python train.py --head_dim=32 --norm_place="pre" --rope_theta=10000.0 --rope_fraction=0.75 --init_std_qkv=0.0341 --init_std_down=0.00301 --lr_head=0.0129 --max_grad_norm=1.0 --warmup_steps=200 --decay_fraction=0.704
Each number is 500 + 25 x the weight over its row's rms, rounded and kept within 0 to 999. Layers, rows and columns count from 0. Numbers have three digits each. The size before them is the row's rms in percent of the matrix's.

# gate: layer 10 MLP gate, 1024x256, rms 0.116, rows 932-938, columns 128-255
# up: layer 10 MLP up, 1024x256, rms 0.117, rows 932-938, columns 128-255
# down: layer 10 MLP down (transposed), 1024x256, rms 0.108, rows 932-938, columns 128-255
gate932 098:475522524478528515535458467510489525531537519499547501525485506499502476492463488492471493504503527531504493475543519498550542550532531470549491508518491533534515466520544519499512464499509481501534538551479493468496488497492459557517494454528503482494536489490516484513492507493527492520512522481506515488480471527502465521468451472519523471493476484491550490501495439445545465511523
up932 102:493513491462499500489460518547495523491531512478464508544433484508503492499484499479499468492452500456475470528507536468453496526529499492489502535489474520487498497504495490464516510464496493486490482503514512479473512499521530489503522505478458464490462556492539510478468547492517499516507531508504491509481491465489470521531473423461519482511495469486526524489480520522524508517513
down932 102:520496471534461516539501522513439502462490496527444504522504515522477491495485534492486520471477485533530491491547493491510500488501483455484492505518497534505497556528484497471512467529457477504506485546520547496522516474484498517488504514539487490526511528484491515453522494481516501545491456554501510491546464498529495504542505516446529476515480515481539502506488479491446529488498
gate933 095:511495555552438485454519481461473495517474497488489468477459485534449520451494509481507531501511515513497544549505549513507488480503496511459483492493476541514479522484497521479528521527537497509474479505512498518515496523485482480534509494512501488497518512497550514479449482491516521456496468543517486500543514490524544490510463458509473502507491538484461469496510526471536485501514
up933 103:516504468551486495508521529517491472530457489470468465543510493515502518484474482488526486488485499468525528503472498455477514483476475487487515502516511512505524497493494445506486482513471558485490463497500514529493483464503511486526515530544460475488454527495517486485484544515524489524468526473503509491524530462518541516544522534449472520476502534507508496483521499490511475481510
down933 096:474522497517469481468492511508546474468485473510525458472518519481537528510461486469495493432508502498544456498512460456498509517497474517487549518478524478508489494486510505504474473502548484433524494480516477485490535497512527536508524503513516524514568551517532512502471472523480523488538498464471487486546515533474456489502569496499466494486482452525470502484482507533523501549493
gate934 104:459526499483448504454508502476498515511464493508517453505525514524503529529487479503501525512529518466516518477486562524531495474526496530484462497491507490513528500479508506503482454558462503510535511543509516549485498503478474511526460541502496498526465493519515483469501505529522496511517525493483498472495526460457506513526516545557493502528491504446488464500526498524522507495510
up934 103:466456499483495489508500481493514502467502473513497451458490475523473513492541491482532493474564505442527512503516472471462498486526503493544459469482507527526510501434476535482512523485487484526505545452480529462469505485487501512513486497492518486494478496469493523445515492465493498493454489512525498467504490490476525497470527496480485529527492503498497514522480473523481493530491
down934 104:511482476476517441501508490528497477472518542492504489499492464514491510490498470474451519501498486470515494500495511509481458491528524460557482486499506494502482483498495478516512531488505517493502497528520505523493536514494531467501480520476527521499495491508495518448503513481516531511482492492502516497507476506466473429502489490471492432498495519476522499490505473540556520447570
gate935 103:431474510507495543541493478508494490508519533469470476523568496481516489519506481474504508553533550510524490492473552493535504540465480512481547498469506524498504510493499450505482504461489487544470483443516506548496487534472494523492491513471521519499526464521514471487468464485499500503481497451482497466505483474512489505518536476531528507511524514499520498516512494471489519508491
up935 101:529521487488523465525472496473491507525481489495512474517500513508524454485504496485525545492540493469481479474489514525493486520524514497559481464490473486519510502506447484500515500466554499502513510500496517500478514483515447496506520498533510459504476495525533494427496495511495498441504526500508461484524549447480474542512496506468528516504478491447493490509557521537500534505555
down935 102:482498478518541543502514515497544515541508532538480539501457494472475513491535497472479516540506479516480515514476527478545480531492471486498490516507536527498496509499517473458497520491486503496485499485476470488468527484455468516498509493455504503551564494490485531490518541529530516495505450482471533490491453475492444501523542522482501492479527520512504537488464499498498501512473
gate936 098:434517485530550526519511509509494470501491489482497481503451493507518472524516483546518505480422515521486509527561511506507491547507505463533495467435492515512545457524509543523490509539505504472483542513475482516486484500550478442489501487516514524538532484543472493461479483479502510495497511504550475482513468526483513481510506517514479486535509463541465499515485485510523504459514
up936 092:480482470471461532521456462547466517485527494507457472501459474423514503491476508460506537471496452463485522493513467510469465482480500485516523498476525520495424468504525501485508497553514539483526499494480485449471470512513477510472517488468490464492496488508476525514468473463470521441560507495555483511482525518465483515479512480495494470516462510482542464513478458503497468512486
down936 095:506519528525495518543548481518441497537502517488501515513517496548535541468452552492491515460498545486482470490500518491545446512460495472488531473528492453522531507461494534435483511478527516491502517495519532496500451456529480473512515493490510464511513472523551465477552527509477514476514455482483472481514485506516536480516492499515504491521553492500484499453505492546504520544519
gate937 102:446483556520471469495488457488464476536525518490497515473517538530522485497479482471500534471481532534499503502528536438496491521473506488519494548494483505513499496496502528513522532492479475486504509504501497506471499573472495499543489487467531519462487477531510472507457536480514528480529480488494492470489476468508490503500514464528522493455470479451499500501487509572542529488498
up937 100:535494516535492486536502484508513515532503529535474495536517450531504465511528461491470501488474502463467506541459520515473513495525490503537542444504529496490546506511482487504502515469496503494521481524494528499494488483470504518506532525517538507542507445526496496513514575497495476469513511545463496498507516463526491490473457562512450479509471480543528497505514491512488444538458
down937 099:499518481492462501472559503515500494497512528525472494513513461504488522511460496511551457479532494488520523498580505491492469500495475530481489517468471498485540489496481489488483472539542440504428465517550503544463538469472501556479480516530462527480485476508481524529497501482487509514522509512499490555471530526473480472499514498493495501494531510489439515473449490503498529487515
gate938 100:524522500453473470515516481471526469494504533467476562525502511524525534480524492489464561529502520493492491483525473499498505493504465522560532507499489467494504492485507520460492550505508513504533527486489477483506464519473510429498481530471500515520485487514440517524513535527481480558468479473487493499512537476459508532526481455492491482562509497482508529470486523510512535488483
up938 095:503497541511564489472532459482512475529500467455492484486532458498490529494515508526511542475497485503505507527520475532504459498462484497450537509503475534480470507479485503482496483514530515545470519486493492511433457527529505443549505546515524497472471496484487510562504528510489492503487440467458498535523488452530527528473469493495535531485510516565508488498512507520511467526475
down938 102:508513508512475470490511462512475465465502495465493476510496508481487498462483483513476519494545487537482497498501488494523514511486493534470462514525528547482494503461498532497501512555530583521465528487513500570509472545464525497484500510519471462458469488486522447525514495537477538520500488506503519505526536458476542493558502489498522503544480543523528514541507509527554435484489